Part of a small language model's weights.
Size: 10 layers, width 768, 6 heads of 128 (2 for keys and values), MLP 3072 squared ReLU, vocabulary 50257, 141M parameters.
Each number is 128 + 32 x the weight over its row's rms, rounded and kept within 0 to 255. Layers, rows and columns count from 0. Numbers have three digits each. The size before them is the row's rms in percent of the matrix's.

# o: layer 7 attention output (transposed), 768x768, rms 0.0324, rows 386-392,513-519,641-647, columns 96-191
# v: layer 7 attention value, 256x768, rms 0.043, rows 130-136, columns 96-191
o513 083:131163075156140135150117111096131086173066146112155147139178165179157148093187167116157093204102149121155132104191154124125143187092145093094120136080138176093118099119120111107134119091148164147148111119074113088162079051127133126097142144134133130090067150168161101105172125105105102107
o641 085:112135066126132134165112150099139109166117173111170160119114142164157114099109120085141084213125160123120166083185126148108093134067101063074148139084108160136092151083098105116127101152108116159127098167131076128139094074116165145058073157117175135090120155165131116094183118155143078139
v130 096:137158100072177196152102078126138168178115168022173160147155124110119109124039149120091113105147078121155154138141123124121174105071156120125159082110120144165196085103120089105211168127150086121126131121104133099147083006087128192119123144148230147141181121117093188172127113107113069148
o386 107:079127157136132137104095113059158144180145092133068126109137124125138128072143090128125126123121135143134174075126109084137113098139112032126124134192135124128133145143155118139150155181164146169134089178103153133113084175112138102172122093103109106156113143119123127093144128091157174133
o514 097:131098106147167110099091068125146141129124155133105131138075078159127102150103116176106131112094133088116178157040074179083098144085146014125172120148107112128168158119136103161172125115154164144131062122111145145193070134100176194180114114098112156121114106148115166171157129093101123180
o642 080:154115109106147154150104106162144092151141173113150110175137094197116135100131161173079117131134140133159181125090138182060108116128188032172124164148137111142097162146103104132117157109217165102100062099101157183169076171090150118215095166129143169097135128100102179104167112040128108144
v131 101:060145116087143157113096116034143095078122110129137113123151077188137131106129091142146151090156107139220098094124190144099131123125076129099030153079137133039134126115147123117152103139125147137065120146123107163199135117038181098120170085145108101107188160097146114139110143089113103154
o387 108:107129142166150135140136131131147083094152087100122144130102134117099087173135116092135076136102099129087192135073092144105120122138202186140161151109155152135128114107136103115171087131106124127086161077104124113149133072084150125175189155146154179087184145118104201153197160085131082137
o515 101:119109106193117170139074107109106169091092110124187172063143147137144094134131150077120121140140145146168154126139106150100127134132196137136086113121169109138121152084140177056154108105146106125080135130155079139130086063126139109100181139127130093091126154107084161155134143096158085141
o643 097:146144096165120146112113104070165118091094082117192137057112115147113091197133125101134147121122146169112128098182097098166118126115189119091105093111110079145132139104171152086108096154086079180156118112167112150133149065114160119086151128113065144138169121113142174145174111095167151128
v132 096:083113131080131093138098185148115078086193091162153134120146091069117159080109137153096097111153113118159151088121132175138178149092092153192148132137152159151146093054159135164190143141128175097136099190173128143130079130186100153142101093036112125108166057119145064118139150122180146141
o388 100:103076141120160115166086118172117132121141096108097093102133162147142126161163089146091191184156109144127156128132128105094053119163131189119114074140145090035108189142151142156112099102083167132121136156096143092079158029111156112172117112137092144179111125187121157089142162111206146107
o516 097:117123115170153108114165129096100125076168145126103164140102177136123084144162110150143192168155136160161118132057183148111119114153069105082145044151115145148104141143134155126115124100114155110127123096164140096142169068066111127155096125065136139166119169107093100112220123143150170171
o644 078:149148155123138103093129142092176137118108115142098155139102123105122104158142144118165197154087188122142130122063123193168113152144079062101147100127124197112092092126220164144123145132110116134138123138140094164117185091089131131180134122067137135120116101040112106178170148144158154158
v133 089:097092134126104093133128171159140062089164145144115119087086114161104144155164143157149155122123120114135052131087189098135172150074158097112165103054111142102220119186149156163172163139185192166118090150139104111205153229142112080163154110158169102128084111179070215145120145107106119143
o389 102:118127113094112084129127135144107064101111161137100121140104131069102143148137090180105180139105158099168158109070066189163119088106095211120116122119090179144113127122160141106056116165134118067162169135108087107178109123127103096093120092180124178122173161110213129104186146136145174138
o517 088:127117094106139099130053129153161111116125118119199099154028097091189126140072119173122147088030117102071134088125153126153088147101174209132150089076124110130165137065193074146090108141127090143156179128100143131117109162109140095068162078196109173128158128106160141046213174112132131118
o645 083:097161107119127067100130109105123111138137107117134093180068121097117112127088143181133141053075112113128147140072198091193120110126176228098133083083110131089124152112149122146082089115121137145118206124128146132077113189127132131065147074145077132156226116109155076115209139061154158102
v134 094:070085140118145183126122169175080107137111110123116085148116119088110114150115114144081077155164133132132151136167105117096081178157106108136140128196156114116154096095132113139161163128059124053093180118152190210127187113178157198171093140113127121100184079087170117083112055181126124129
o390 105:168145130109118131110094119107164162112128107152122138132113137150181111103124101126140125135188098130150121114102121141122170068169146219135141085128135129145128171075092120164065117098089123103121158123095131092057111117085056133085143171085149143150204163177114186030144135082131125125
o518 098:104115162125085146115111174103166165148094136159104156115170177140135093155088094134110117101151068120152125101126139144150108136145088244107151130083150047177097141169108128151097131139095108104084093110125110129160118090092152129201067155101133182132169123158104179104172148114110158150
o646 089:139093137126095127087093136116167178132148169141118140116150174160149126129037096120180196155117095129148123131124129176113095130143091183090186098103140104128102105112124190142122164127110102111035167133157140124155125109054095166156090124087151173128134121121091157113159146153146132153
v135 094:117106117137100099144138117150122121143177092160166127087103178175207189110153120114099145075132116156157180180049081125161136123159142120134134149086105116200141146096109177152113054167142151134136103099156097120144155119197096156092177115110164102066162125166092144098139127084112114128
o391 105:141135159133103131141141109143088145135077149140103042151167107155074084139162109103064168130151101113132082126142144105158131115040108147167144157136091100167128037132158127115114116123120137161139100140106170137134139127143163138155096131120114148204103090107104122123111088131121188075
o519 104:135130088126114139119169109160102085117187125163156124171130155145132128170205122125088183158168116116156124131094132122202157135090120166178097105070130131135089106187105099092084158113098136085147189119106156042125105078096145144104116190121136148123128088181156152137140109144117175114
o647 085:103131086128146132116179092167181096143177145154176137162116118109162117127157101112099138178142156146177130143138119116225188128155151113155119138102097135149139110141111102097158126113153140092175155123153147098122118108136162155089093167128137142071184060132159133127110126115149145169
v136 088:123132167143165213085103186130080117053121113085111139158152157146096157163144134086157171126161109111106201143089124144103184124118090143078126103120145129109169118118136102078221153134217124118190195169063195106153124119101061104088176171154134113127132112155116112132133136092078042111
o392 094:103152150113118122130105151161103144162089053151103122079130095108119089136090067145095082164152116156155176112111101132110135149142060030145171122140155139125126130104080132100129181172145104162087138137114129148190167082125151147143149104113141191122128102082151121085099154129092151132